From a checkpoint of a small transformer trained on Wikipedia.
Size: 16 layers, width 256, MLP 1024 GELU, vocabulary 8192, 17.1M parameters.
Each number is 500 + 25 x the weight over the matrix's rms, rounded and kept within 0 to 999. Layers, rows and columns count from 0. Numbers have three digits each.

# o: layer 5 attention output (transposed), 384x256, rms 0.0458, rows 54-127, columns 128-191
# v: layer 5 attention value, 384x256, rms 0.0274, rows 55-127, columns 128-191
# q: layer 5 attention query, 384x256, rms 0.0415, rows 128-154, columns 128-191
# k: layer 5 attention key, 384x256, rms 0.0398, rows 128-153, columns 128-191
o54:490524503483507505495477440498493500519480546492499462488459488483456522513477497511516513499518494472496459517541488515464515489503535503493499522466553498537512481505481500469493484467498497
v55:578521493509480522469489438484481472532479465511464451468475511482505503524495493558503505482558514506498533530524497463510504505444488532523509502492510544496522501458504469476502476489467506
o55:495451539513500511536462495510507488512488535475505512504570488500488535478507477482509548543490496497502532513467536479469504517539527507495448540502513456499486509493452447467522529481550509
v56:489514505491494492509464480526536502500472524511513487508480521498514493491507511532498509493520478497529481517512489495507495483547534479490520520502506492497542473490499478503518509476489503
o56:493511523499491521515522493515472493522510482532493505451529483499465506488477502497481486495481484518491512517540504475497505482457503498476521503515502478480492479503471521480501486522488469
v57:474533487537459527497488565454516516501476505505539491483454477495494506527481483469474516517498515503453446519524485533478469507491460497463532493482537542536518473479527492466481522470488451
o57:478481478541577462477556472510507509492533492501466508444536509492474477504561515489502490485478510497527515458492536501489518523487580459490496494509468516487463521465496521497471502496493497
v58:497481514514479553471440499514494485494479475458488524515509490489472535488526482486468531499513496507510482516516531461531500519504458503503463506456503488484547533468491522487538514513482468
o58:486479487494520468535496553478525502526485487527539509518504574484520494459488498505460482457444480488502484502484509525493521507510496494498519468478495498515454526517509438514494508547520487
v59:554473507479480504493510502491508496514497535534472441539461574500495475559450457460508513451481495508511526493514527507514556501467539469474488474498493463475520524455490458434500520485550486
o59:462492543477498467500514499490503552478489504519479522459538465518480564445513530524504498528456528511455512560490518489507447516504464512527490500515475525533554449501478496528512505514492485
v60:511488487528492494465494453532488508498462524432537459527498526475519473497495449510538480545494517478522541517508498511503488524515499487526462525473482520490521491469533464471470527480531513
o60:509497492491508540507493559490490456476505533477522555516498504472524507490496521496494551523480524572499490504534504529484509474512470550459553503493543452493497521480526485531554473505521477
v61:506475503492455522506486490468490508544450489493515472497475444510542501519477485500472492529533448515477457524521528517503531532504472516455493503533490505466460531545500474529528558471519521
o61:481505522499517533470525518491514501522450464529476510458544503465469493513522498503546537516470547500493562498527517517526521487521520480532532515510504522529504507514518500490513472488500553
v62:497468515478518481517517480534499480533485522509497513473512475488487499494476499512486478549488524467480496522448469504522512503538503514464526488538536508477444491509496528499507488470485524
o62:514531507502480505518487475509514538487493520479491537509500525482447473517499496491487524496521490510446460516479512476530481491492506500529499485502462495537559474495548504508474540498511526
v63:490509482523492500517486568510513503443513493503475499470545481504500531533498473483516467488482524493471488495496496498518504552500529477540489484485470506518546490535503513467461451517458491
o63:535491480477498508514494485510491513518521507470529496495454497519505518484493549500502464483527490520512477479481509525494515459529477561478492461550502486502483498515475524525514520465530512
v64:490471498497489465473519473564481510517524508484525527483506541515462472432526508504528470511471528465528524503501509481491473500508504493518507434495444515521511462474496517451475488493467466
o64:524549464522499508520509513482490481489530504557522502497507512502483522545496500486464508460517494493522496565446480525479511518481474514471470505486506507506521529505492467505509492521504529
v65:488454528499534461481504523481526522507474505528490544506518547465504499484474488518447482483507508474508504544476497498516532501496509557475493533509545497501536490502495522499498493504467495
o65:496487534519477505524478495515474510466541498483500498499510501526457504453484500448486479493500505480500477490514474505521467527516524486503492500486481512480503506478545504483501498534494492
v66:484482502489528505495453523551465513467516509497488542434511493503498511455516525529460529537481445496508502527432505484506510492534504458492513435494481442532482501519498545491496479539513488
o66:509564508503485449519540530488518493516514530503522514517499537518524524477471505527524479447539508437508470475478468545537465466464569516513490487467511516482483504523488426458480513487489532
v67:499482510502475498484491458501476485516479518515511487486519484532479517555490530515549509500529530467505521493514523528482480495516507500493469509567491494488495507511495483474513520499517521
o67:513500543471513464526518513529482508508523487506503498548539497505532487513465489516511532475495502532500484507473511521566487523512542495459508505494480484509529527490484524504479473493475507
v68:500483503491492503493556535549517496509512486481506473496464494467523513513518500490496489528515523493511473511512504495497499534529549474523519496487489494567473461478514477478523506512534518
o68:469492505516553523488448461480530518490429530549463535479517495526496479530529533545509484468512468521530534505495479523506511517497503487498523499520552518461535483488473468541497488491487495
v69:507508510499456502504521485513520501491478487493475518502488485496475500484472497474514488505495513484515491502535518532503506520467515496559537542449525502488473465536511525527506526505526496
o69:515505509552519533500473482499488537491522500482506480495503485473514549496504532463498519529507500490501519523481470482515523523550497502497529511505486517515534527494511530493481540498486518
v70:509499517507484450516509482522487498493518454489494477488511485521556479501469547503535471521520435469507513498509482499504516496464515507523483532539476476531530472565491531539495531541530492
o70:515478516490470497490486530484520469516476482479505520501483466494470532487471461487518539514507486494479529526489491470483504510534503465511474514500531502493497515466490546515493481485483538
v71:519482482504502481519519524458502527478569516474520517470503517514463527475462474524481469534501452502555507525472525489535535562480524443525496452484558453431472474508476541505470530464507448
o71:496518450482517488513443500517534518491531516505482506464503520486502496496558546519488522507476527484497485460488523533534471512519485523495522480509496505528520452479519526488501459541501548
v72:477517546557505540539491456493521524516507510427479490502512511507522516504478499509499481523488457497518505537495503526512520468526468476483554529466546486500521510508480515499474479475494463
o72:508543494470530511488476520482486504495433480499544506489525476494549539499452541505487478518474461514509517518547477497521494507490466488531512462486488458503488527514478518511499497527476494
v73:474495483520511505462489469529506496500471492500567475485505483491493471496490457455530510542498495532536519497479492508517458544474464459552520503539520526489507520485543500456498517539473504
o73:503509455502476508453543554472500487503475529486473508465493497514533484511524526534534520478485506479449535483486529503516503508481518537462490514486480499467491514496486495484513514480523482
v74:489498457508491509520537543495491505538505551506497464500475452501506478494542524476486524492521532516509520494526512534481545519463526494503489483508475498504525549485512478482458497532509520
o74:524474478502491496471476506497520465513509536522518524516533528526495521509531499496496498536528505499524511469519501510522543469532486546490521493478490499461495447511487483533522565492537512
v75:489502504519450484470498554520505509486528472482506518525518438515455511462503505466522479455503466499522491506476561482546517512516489511477502481488506471453481502512484500504488506483467509
o75:505505488471519487527470467484532497533497475487477512501532523491484536535530487504485503462468514480493479510497517547481508484510482471522529488464475499546484484488513500463469438504535532
v76:518502490482453462489485456457462498490482456482511478475503470610536484507505489506482486466482509493504521523470521513475501458544502500457464509553504525475479509538515472530535528515493535
o76:500491491495521531496525499516534467493496503493512451503514501516511497547478500521506522519519484480517482483493480507533483541438503501504514483515510499541519481472500516521493451455514473
v77:472547476500462497485501518530497509511530518441491513463518474523536480521505531521478476516502556528494525536532481467443513494554496480501461484491510497453534496488468511488472518557499452
o77:533511485530474506521480450511500507541438480519491463519508513498495538490518511441511515515500465511539484521523457527532488499518525513451502508517505480522476488486514463498520503544461474
v78:525530475502488459480491473522517532529485487498528467489518500484558532520514491486501485485487475538522528512533502496501477482479495528520458516500549482511480494480487485510518519508498494
o78:474473541493496524517463502490469501466484522477501509441532523534461482528525549491521492556491511465534489489493506482484513518499522509461461463513480480506489498508513529479494464463493457
v79:522510536532452451533503487502476504461533474507499494472529503477497570550459510515556526492513522492493523532472533526490504496487516500511490467531506480552536521503488489489530499513495449
o79:467451495458524495496489488472478514512504488513521465501442489530545507531507478476465472471484488499509493480444489497495482471485469499454554528549473499484459486509506481511508506489475478
v80:478578486517452519487507479528508482503506511486497491513494493482469488518524497509466543514510500485456493479494517464477524486527472482515549498489508559512508460542535505458493479488480467
o80:507523513528540494478557512508465455487484533458490477472541524471505528494463496507507468535515505487508536512505481490473489490486505465540509462505463496513492546512455504525509520497498503
v81:517480536495482425464494549434505500501508504497500502522498509479510543467476490513499490509493505529510468528446499500478491513486492560542469480487499479504459518512458521542562483490464518
o81:503466512443468506529454476540456512537486482495460479472501470546489555515523504473504458537519492445461517476518485488481507474569459475511502496482521498513512483464506488466491493515531535
v82:520503451496465509476491498451512513450533501475553504519482537569531506535500498507503524501486511522513490506523539518472512480463525500477471502507487465497508486458467508502513537547533493
o82:543454503512477501521522480492502445535535526508494521550553476477461500513496502519496481487517490467516462501476452510513517519515462482478478456518487532529489510521486510474476454490489478
v83:508487485483504484497503499516482500520515512503483477503518504512496466489528490475504471523467490522555474521495527498529519566480528465502510515477538525508517473484501538496453499416540538
o83:511520512498470523508488491493514519475506486544483536471491484518500520490500500528509506540490563512442513466533487487512504467447461540484523501507446494512519530511476469548531468536448487
v84:466529506482499515494494509502505504511559517471495544517462504507501490506523498494486475463479509500485486478493478543533481485506527476494480501489466498497526498490480506475500519512436509
o84:504497491496462495527505494522464507510488499502514465503538498487465517505487481476531526521495529486517468553524508484531517481497505485505528534507536506531468512515524500513500537481535517
v85:526480505502519509473553564496477442521482498529554485520466491523524502472544467473484515511511495492537505498482532505540496473447464502484547463512463503488549552533485504503476477493495542
o85:509525466456526481474463467506497486483507470483488517530531474530475503469480528536483490468511476499496528456512551513505538509514496471502465485483469454492492509479522472495504515533514504
v86:475520515502490473498532517531530502530529483520526497462464521509439481497523473519498513457501465514512500511544521510528496497589513460495487476473492480485498472489533539490510538495468525
o86:516481491510484507486464467507498522496477474535485495504560503496511488463462545496474501530504524488506470513468476483501516555490520476436512495528511501526540462519480499529506518503501508
v87:465521486541498478476527536535559542488519478467494512471511486495544514469495549508524451571509497483485501533497448508506494518457505548529492421470453516486472473486461510455463509504484463
o87:502510507517510518489434491460479550514525475499468524518512529545473513496551509451523499473491488483528470509524498528492513481473503553490511543534511475512508512518547498567521488468489519
v88:465541484533513469498469503515523505488506530499495520500467516472461500504503496501535466496493455510472475496511493465509508506489498543534509484521516478506525518544555459488512495540497499
o88:480490460478504502516521509468508505516458466492513476473498523484553521505509516500491533469486510479565484499468501503478546514536536490470528481479468518498466511482486507525508514507498508
v89:462521513487515527500499498483511511488521491501496532477502463460485489506449534522532479487517486519530472485503498547484498457503517506472506507503515489494524481518444521487416470521508516
o89:543498504540546504506505512511499506528534533514533534508455526526532502459500448511501487504545484476491518483512520422532498518504528496465524475468517475477469526500495496506504484463469458
v90:502518518485487515527500515500509512505476441512510516447466476503501521482490462468469514519491481523502483561473476502513488504507490523475505471496498505512503508473455500483503559539518491
o90:518484527508473473490493513520494491530532499515490479493494518505546529530518477515508523513486488509499511488505522497492506501460549504529489503507484496492481494541494517521488484514502462
v91:509501501492511506556469539515463510484550513506465481540541495454514504495484513490565446521510496472496485456466477492530494517464518455554450480535473501471479487501509462466484519484509540
o91:504489509495519488486531484480513525481474494461531456476485505526495482529486530507519554460504526515519503541481512510494488490557502502448518477472528510526508495504471543499530508511445506
v92:503505488506500507531500449500464510428460500510503489521474492495510508536488504542526466454495492507474484541510456503509516458544501535518538513501462456509514483523493505486506508559491513
o92:564506513460487481500493511488490547544458509482468481489503512481522496511484519489509534486491500465542497509470468508460516522502538491517536518464551504513516492504517491463533487467539458
v93:535486458508471512465512486473523488530500454480538474494481455544484509511531466478479473473503504510512514532483507474534459549446519507458494525506540535517468539548490512534479511455509502
o93:519525503481504492484540466519487464475487474489523544495495498505478535502483510517515495508494503444517489485490510488451501534489511515519537515478494504530489514444492481518539521489497488
v94:513495535489502487493502511536453478503490485496502494532501497465524501526479485466513490503500505496489449512499515495531510516536504524506527466515513514473471512485499489528514547524537491
o94:532502522503489528523508499484525536505489463495494514506519529571488509491539491492519551495493485533499536499527509509488522509490526463481489497509502522531525468523454534490493500483443488
v95:520509475525503528482511527452518513468503470546512473499511524488523504522530498484496533501538472493512496500444500523476481514520483511485493529544515459554492514503539475516531488518583503
o95:443484538511527501486494523530474466496501487476453495530477506520508518468512535523507485531508516500498526470451477486535491489524510507549522516504507513461510527518482531505466490438491452
v96:444517451476496531535530469533461489508445482487471469536509480448548482536514479488512490480458504501532510471491540469503478520554446473525514537476520482513483505525526473522519485508544501
o96:506517527511451531532514498491504487516507551575497502454457499554461503491517482505520539558539516505491468519517490457518490512487545499496516511535485520502548478480471525482532513525482510
v97:490449493503478499510491496464515485480507510467527487471482480457483544479488468515518533527517539482481486525516468509485490538470549538498496472503533472509526532470515491476530541519533490
o97:502514509479492455521503533513496570520482511476499490481522537484466477512516530483491481466514491530491527479474474510493516550504480514558424491478508509536486464507515480511486520496493515
v98:469484500481524519522501467492476491531469468518518513451531461535472493477525474519517537483465489507510527495508469472476435507502462487495472518506566477504454480502490480480464491506495485
o98:491505492482484464500464503463506494471540518505471503537466505484484481503486478550458486457488507501511465483498530498509509493470491500536510579495532533498496463492507478529516469490497505
v99:476516531487512551529459532498518451486524501484538554495487520521528489484542479488498481462485491515505528465538475495476519465504491504472525502516486528521509492498504507496527485494501461
o99:488495510516517527486531491482513524507498526502490497528482534475455505488478499496497457503476489477516498554502491489521518524482515443496494464484500482499491525511501507503491544529516511
v100:529488508535532492508502509554530463483499514471474515470505540481494508489525509508498467493490548504544520500552487458486549516499467521500508454469465435513514481515510485500492500485490486
o100:533528499513477483483474533436510501512495468493505495531512557547523508528491497533497515477520489505544496519514527488553508503536507520480479476447496510531526513509480510509554467500485515
v101:507547479521459535468432485534542501464475503460523490514491501476443514486511515498533498558511545515551498531539475501482528500492472526496514493526498509461515508485518552488488509508528441
o101:543445549526504468511504502488504464536493481496502522491504464484574507524498526445486512431494445508506510521512532479497523492503444493461481514491452542563459545519476488473507448537494510
v102:514493535522552504501472532504520538490518462499525487493442499504500482442482503495484500540528465508505507445460507513508520477493507513475543497475479475503439487546540526498480469486515485
o102:562523492525554537493512488506514461521516492449518535543492510504487562524529518492471521514509473486515500498531496475482522518522527495507508529515529479492506514517527526497507510465472539
v103:536489487507473482528501518493473451484499502462506449480463477459520492512521495503499551501504478477494500472506516485516525484510523547526521473472482509465501496479495486525519541527493505
o103:486517534445547562507517499490528526503475467501488486495520485516495460494490488529516501506502495484507524499489516489480530539477463461482499467483501502486490481515517519506491501463502504
v104:491470476532477474445535497488485483485539454487538439521508497496521502477451512457573502509491484472486441537462476516469445514483506494507454456459492508491497512482513459514510495480528484
o104:520491539492492480540519483512494562510482504545492531459479495544491529506501500452454472456433484514506482521480514514500521482491537498455470500512533532470537511482496538490523477481491471
v105:531477496476517509500515514504550477496523533505537517477475473431435490484538505487500528474493506443501492538535508514517508508500549516549528535549486512517483500538489502504460474508509485
o105:518510536514514473505488525475495543450515525523486467502535488531515476523456476491521485524504508553495521488471487489491462491465462450493503496466515525511503487486513505497528498461481501
v106:460523519505527497471470512540527523476520520532462481472468485428473439480537514502484525552512504497513500473537488500456486556508478551473505487507504494490516574505517505486466513500569509
o106:485521505541530493492478506495515490545526498516475511521501511511477525515530473490519499415528525471504499505506504447511515500501535484488486498475493505482500460525535485496506561524442523
v107:493538467491523502514499517492486475473484510531472539489477495523503500520534497457474520516488562504489539470501444463502486433477515436480499514535490510503488518547512465446489432520480515
o107:520496485496491485550527526483471510550526532491523449521486538475518515521520495578483463496547492514556538490528504534482504544500480532513444471483477520484487533472536462515519543502491469
v108:508489439534496499510529517478455534510522483481577504532561473502518529504472470495501417480547484519462542505473520529542491555493476530501501551524533496466490505486511524493524545499514486
o108:513500532512511510501519479473505445489513500490460492504464513490483480519522551513499510521474506475520521451537485551470494494509501520490490495481495515529552531526529489507528446492498471
v109:515478517455501537547468502466505469537522519524503550472481491475467455528509459479467523485545507512440503453493491507513502495534520480541501529518500496535518515533476485506469522512510456
o109:454491518453496472458532537506488532458467528490536517537526508456487499500499470482529494516527522480474508488500467508517486493505458477536499494517488514519508501514541522505489532492514528
v110:488517485549517498500462506470487494520509499524507419507455450504507470493509446448481502483493532471459500441501459544521516545496512501534532499526503439472513477529468463473486489489510517
o110:543500476498545502500518501472524522473519503465498501547506502482486507518485523498556525507531522566505518527498501480492485505495472548514478549539471524508469507492534514472507551509507483
v111:546533482513503485511512521484441535470451470505506504485518525518503510526480471533475524465492528544531527517462508507511497431525502508498478513511485510498467493510497471496493469466490516
o111:497511508480509534500459463556552456531527510478467488488500460493513506505501517494520515518502517495499519507439514530462451543504468474462487474483507492499523427545516497455508442490495519
v112:473463514502468497475557524520506492466500507491509481528505494483482497506463527453507446490451441450520474458539509531475530439489503497532442492500476503483489497563519476528470489457502499
o112:543481495494524485504459488519506499492479506512446488457493482502516497505534516458492491477525538538453514553494496471459527470518455509447524477525498496518493526509476552453499495498503509
v113:452503465494471499467530507482434514520463496520471497475523459511472517476492500536494497492511497537465454460478458538474464488525497515504474487517469528511467470451469546501477457482496471
o113:516445494484500503528513484527525461519523504534538515513496539494441487517494494465528474492542520495498491516485525496487494499511492490527472520520516496473507485520500458472525505547519477
v114:459520519455489498465495494530499515501507486503482532509513528514500522506511536513506540474517542527484467514467492489483525475498478509499506464515532493517514526491522512467497465494491498
o114:520455488521494486500490504488513444520468514506510489462525507528525541492529499498460431483562475499492515524466479520524480495520468494536455546493467506513495482504480511531518498525494465
v115:523505506470494487504527534497520522520510501514496518496491478517498527521501477490537532470448500521503505504522492492526508450510466486490456451505504490464495496547484513476524526508488526
o115:457515489530522514506503462467490536503497509524505486494508503497508461469508514502477542472531515501513453453453521490511474527498517478472495507482522507554488511496535486511455512519553474
v116:507519533483522486485486512492476535567500459531517528490500483573476511507519516488477494441526505550522487485521513560504461506502553515438481482508457523474486495502491524496498482510462509
o116:496468462482468491485503511477527458517541473471514494503513465517500431453484482486556495493558494479469510457500501471529520503458490507478457478507490506547500507502470503500451481522533492
v117:500492486524509486527522501456483467501474501559510551518519543532490513487521479480499522487498524544466522492537448495466509453480454485505506455496476503516501485476490553487494551507481493
o117:510508482521492501484481532486499506492506477458478458479499469457517530488487534507499470492472474469526522501481521495495471504478488431521467496494520483512484485526513493517497479513518518
v118:489534492522496496491513457460511524499466495481499494478499478507477488479475506500484478512498529508478518440503506498506526547480496473515501560494574495484538500473560476522514505499505526
o118:487485486482497488516533500501509478487499492506487465484469506475528530507510518479515537516511514504466546509508489517493488483491495539488498484513445516479505506510485483530504484483481495
v119:551497495516492467516541482494495460565505474506457477474527483527478527507489503533495525500510462488475525492511481528506493499501520519518488513499495487479506481522505498503523490535490534
o119:476541524484512516497493542496471528507509520516469524498516488466490480474543541470509480553518483503479520496542478453487474514551500532515502505498543500480525506436512488534512486494499501
v120:515506499550501465526495494461500499534512468510495501477488502494497504561478485464500502499521505500502519501490506492504530511565500519512467502529465500494523531474447486485536509533494509
o120:500482517494494544497517492486526520499513478499523487509504526512501490512480509518503544483482500546496486512489471519508490491487517485490470508508499507493523471459480514477527513483522496
v121:486440489476480534539521502495483480508562519494529554521486490509486505471573488508516464480464510511519481478477476467504519567597475460504472467493503461510518470484489516525508537477476508
o121:509534476505503530484485490505523564514461518548489502483523507519523488511451493487472488468485537501495467529486522585505517481451494506535489498548533510526538472497514480466505516568479528
v122:458500530491512465472472552483518533492504523491531534499482538506516523502506498494496490473474529510529515557503538528478505479491530486559495458486523466492506553517506468471520470525487475
o122:552499506476460472563512448501545502481491533489471425480512499522491500493558511537530490472522507474539479468483511488489456516484441515449499445462501514478499493486510524484541512508526524
v123:477473485500476491500527528524518467437520530499453499488485531448497513431516502527497460496494484496528494502466481499482494531539517539509520522476460439509478500509483547545485453481497524
o123:467524551502534528500512471471482538500480491510540516476490434562496521549462497484545486473509523501515454529487483540469516479532493489489509503527505507510516517533538500466491497521501474
v124:467493484546510512511471517551522481522498508518471556465509531462533483525538532486499484479508472534519528484493476508533522522523494490471516459465505492470550459495516524485463508510466446
o124:487475498515518496490519487512492526501499511477479470492453546544479544468508494476432479557504488500496418461544500489485507501527510503472439488476521479501438484533492520529523487472472540
v125:527474480503486521501481503512514474453477515465500509481495506482510512475533499496467464475499463477531472502525487498469467533538492478543487517511493506482505476462508520526451515460528508
o125:464518503504521475457520561514537500499506511477514534530485508483526515521476499469489539491464468518484508508495503484474523493502455499479492427474456521486478469521496494482488453573469487
v126:486497437500486492550484485498510484507500483519497529558510471499476480509531484498535486475511487490475499487535512542523513514481512470513492468526480521485541466506477468498491478511524508
o126:542480485496527485513495532485525523506510552478525509505508489512534492505488469493490489499518510518447520495506519451479485466508485456508515498516513474471489507477452483509508523483517536
v127:495485523502504488492517451510491488541513471505466476477483463519513520496419511505511529514488501565524500506551499511505490507482525458500501511503530518567516509495428457520455488505514479
o127:530488501507517516497443481467483514495499499516486508487525497485506447476495445479486503495538489526473519466511508475515505493490480486490505519516532475472524493462506452532527503496495519
q128:523488537445459500530534528548493459509515494453475486515489481487467479542519516509501480490510528509498492498533508526439472445549526501497485481499523507513502474474531521500557508466513488
k128:463459534497528521519497493541514529471540479487469482548436516540511484503442557540523490482507537508505492535494461479504532485537521514506463506489538508523521482422528507437430510461542462
q129:506496487511539491510530493518510519532459450470524489509497502501497562454507490494509492513502530456481551472542450549495461492437478462476441478509463510477518492513487529526480525486501521
k129:491475544495443542461524499472518522557436482562576500468424502519517547498563490478493491498558548477480459480545498447476495505451442479485454481520426522451496499508449519519527492545482504
q130:471530452451489508456442488496525476498464554475525476524477480558452486504541504465479485470497511480478484522559504497563492494413505510422453495453490490561461481586512503483498471425495510
k130:492560454476501505523512485475526523522443646517472473511494496547486531528510528518521454517530461518459553529483559528558462480493471466496469488486470451545485486511496483521437452510487469
q131:501492520484522504449489505525489502571504480495508517521488485514509466493473550530524530494441471480430498511511510557451559520466507508505523512495507511541499451511496502439508528516481506
k131:443507457527471487513475506458444522533556566482524460507527441495538566490537515536501475495431517447491485548468472512510490507540512485495482526501499456525504479574515472440496526470496511
q132:510486506544501491514529493523476477460475462485493494476516443498439566538516506551488481496500507501532524540505434485506459508505524505459534483470429477513487585460465533522431536498534487
k132:453463563566465499462518451466449502471508471474481509432532540514508461572523532498490479467467489525486548474453436518463488561463434514428530527514453467501527580510530523539505470505482522
q133:541495516506512517474491480517514441430458547535461541478447412531489531494492495505527537541546453457531454529466464516494559463496463497486493534520525501493415506525544496566576508505535524
k133:506473498504481544545456492506535494476382496574499451494499445495441482502512437502545506515518511467517447514461488483558540522534506478508543523475491490507491539515514492524506427487482500
q134:491512500506477467470438543462511528504523469430513455551497581498520478452552498541418534529406571526537517512489468522525484453473500517502517504483462487548485535552479486531456488447514490
k134:435526531509481439462500500414514525499483523506489482550528540495530473509480462490507450527452508539552504496455471556485480494470533478463598459511462469511546478502478473518472495507529570
q135:488455558474501495500533505472549482478432494456526537505494498454517530520490448469579515524577476508503600520491472503415473524496474456454447490497450519470456469514526512599502520526511463
k135:515482545509515486526509492555544488458507475482473475498455463513497491511490461489517560485577506470490533440461431456477509481469446507510419444506487541492478506540494511502503502503517481
q136:477502437609504414484471553495477457439501484471498471531532504492482516540503561507535533485487458493521494515457480483528448504479531542472469491468529503486532506529513479505504492572494510
k136:532490427540506491515474532517431476513521544487492493521520496449488459498521522509546605508510485541547413548514518518520477534439452480457519473453492534535452468490531522501516481538510529
q137:460511512450523476496516527475478509448491456484463456511508446532462490486447516527504541500519512455495513521504511456472458498508470498514470555443490536453537524467490550484493490550435445
k137:461513504540559530462449528472466496454482485446478545525466526543460477532442513536468505471531526507516555554496468471489493513537512429484439481483474543478523534433574531462457491477485471
q138:501514498537554515468470542466503469520515579518469494502490464548561491504489508483516503492462519515521497474478554477549522533524486509539510543497491462470496506443479498492509486475421493
k138:539501429487519487506538534435527471560516504463451490520486502436500483505482462498471523539524536494430502568448540483452520494478450527505490521415476514467514499536515494512524545529449510
q139:556496451576538527499454530487527470470517494461509426464501498500537527502512534549537504508509537504515460490475477445525469413453518491541501510465526405507534478552498514537504476482523491
k139:495485452550506526438500479487482505478512566485521497478554540507498495504444587540511509533502518542493446529460514504519488487410525410441565541464506533557504440543494509514526448524498477
q140:500500496471499493440547546542478556484504460544556552456570479489460483477524538551409508500507498525481489595550483487532500489473531477519474542511464508438454487472447510517532503486490450
k140:518499586537487480483477508560509553495512455495536537553543488480471521500586605512518473496508513512485517476529487521490471510443557425513521539529458516438538449499455492542471536453461443
q141:487431499496505559519500547501478524453506425544480474472479526502525508492487448433483449481470499544470465458540523466559493471518529498535520521564523468491495471534494420487494531504477527
k141:515535601532465496538470505462474505491481484526445512444530545490451437490474504440468472519494491479439504461490533505497409520480473482532535461525533515478424494489540472529559493454508554
q142:498498534565479536486512516536478502512427470536593504456490480471451535515492543539519535495482465473465530485490497511470545483545538425491478462505527487497501525513462500491512494534527460
k142:499499480531493601495531485583416545418483514515592500544464529496495455454480530513534515516498533488451489499464446448506531480540494421517487544488515499452486507510521519492470497530476523
q143:478505479529510436515518514489482527477489489522525477491444520459535522529443453516479490492513515499498535463482446491478472486466516477472486471480480529495532552485504499470476479515513475
k143:501518529554567485481531529518445496483449501489544519500472511492557551506470472494453525492491539466493465475480483524503511524512442464473442492473438506524553538488459470520438519557530465
q144:551502542490486424518454478515542519483497534476493499427517428508496501476490525455480446513463520490489473564494428475486518549470534484490497451557503534523475540456470563501522512469532505
k144:565526556471483462509465500498511517496522527470466505466471462498530489492541437472481433526457494468505511427522497505559473572478539518503532464530462471562531527470537588492479504469477491
q145:472517534500506478465524451473513531468495460468546519514533584482485513489522492541476493509517461551495528494445529505452533514598440423464483527497506470511450509494445453478474499545569536
k145:496532522459484513463469548482560521423483456465559542542491517443553523510543552443489453557542447495525484516489492524488506528505462417551498576494510528428496507540445478557497490482525530
q146:513493484496526475444499516503481520512486525515452524511475488491520497536524520540523513441461500472512509545440509465504514514531529450503500417470582549521517539534508551547489469485530458
k146:518546426494536484496458508470472468462508463501445474535496491519493464507514464542521498494446456520495570548468569498499529555518512518518480476452521567440514502519450510508459480546527529
q147:466509482520475589458474456522512515504477487469468474540478468487416482505497482547437538503448475527456523505507462508487521523467550538561516483468513570520524480421491531464464496480489532
k147:468517509523510495472466461545446542455534532485517526571458474480515479447523503552475492519506485543490569485551501510470551479497458540549509507513546512582547502446461479494487480506456504
q148:478472552472474512523526464491457505476499526538530522511489425438473487490508516460521483498532515491535517488447495440451471430494560511469546548517503522478467533493527527559542563489499495
k148:485416528571519463594479446520592533486502472521498483468509492486480465513522538522504527488510497490484552477453513473468555494526551534507512515553494500487494545460500535495508546424485558
q149:491562483493497535497544467521514557554527482551486441457492473519530495476470515489470512467495478443508454470511494525505466523522495490493466462506511523491509494471452492483520503513523497
k149:494527493477469513509526486516489479539502505511514446493514494487503493424497513535416451419435508411523546479483477545526530510508568511448478491502533457494494528506486513483459502519464576
q150:476545453510527472465535506532527503494436488508534559490548480467493460526467545496536517501492496451523563519519481559553557551411521521485474571521466479526504480499560447434493469441517465
k150:497470464520521521506552523510487480498530457541544505515549500524477523501484524509527490488513493508491514485536493508502477514509574553478527459462537460525507486481561464562502486546465447
q151:524528514502494508449479549581459480488519526477432496483542491456543446496462491506508513487517517443458513522515460483470540487475500378416459460500547566464534548463514538462504547492480509
k151:501513506486496475589448529504509503526487494530499487533453493482536471448555516561506491454522491462490514503480485463454407500485549473490503448497534522523504600482585523433490610508457510
q152:519487510428516474535516531481503540541495533475527447491563482506482448512469489453497468432525482568506456498475529546545553427458566526526458474516492504494505411534510481464504538527501516
k152:512478480532509508480517505550523570475491424529555510488534492516549459481424402475483492424454539537494524446507492512515526456487461548477475468461494513514534469530513485498455530464518524
q153:511489537514477517454514427465587518483516519537467484473510533551454476508516477496491513417447446491474490530480470538521512541554481538498456479447514500548472476544437496515480485516561470
k153:510460516503473483490545410488528461519454463507485453477486541460485454485489547456502469508514461552517499539453528511519485510514523540545488497511464479588484505543534505460464457540541510
q154:431472539449550531482499453449492537521531458460493545542424550483502485538539527512498494470490474537471502587518486462552469482501455460574543520479512468459468487518520532525486487504458472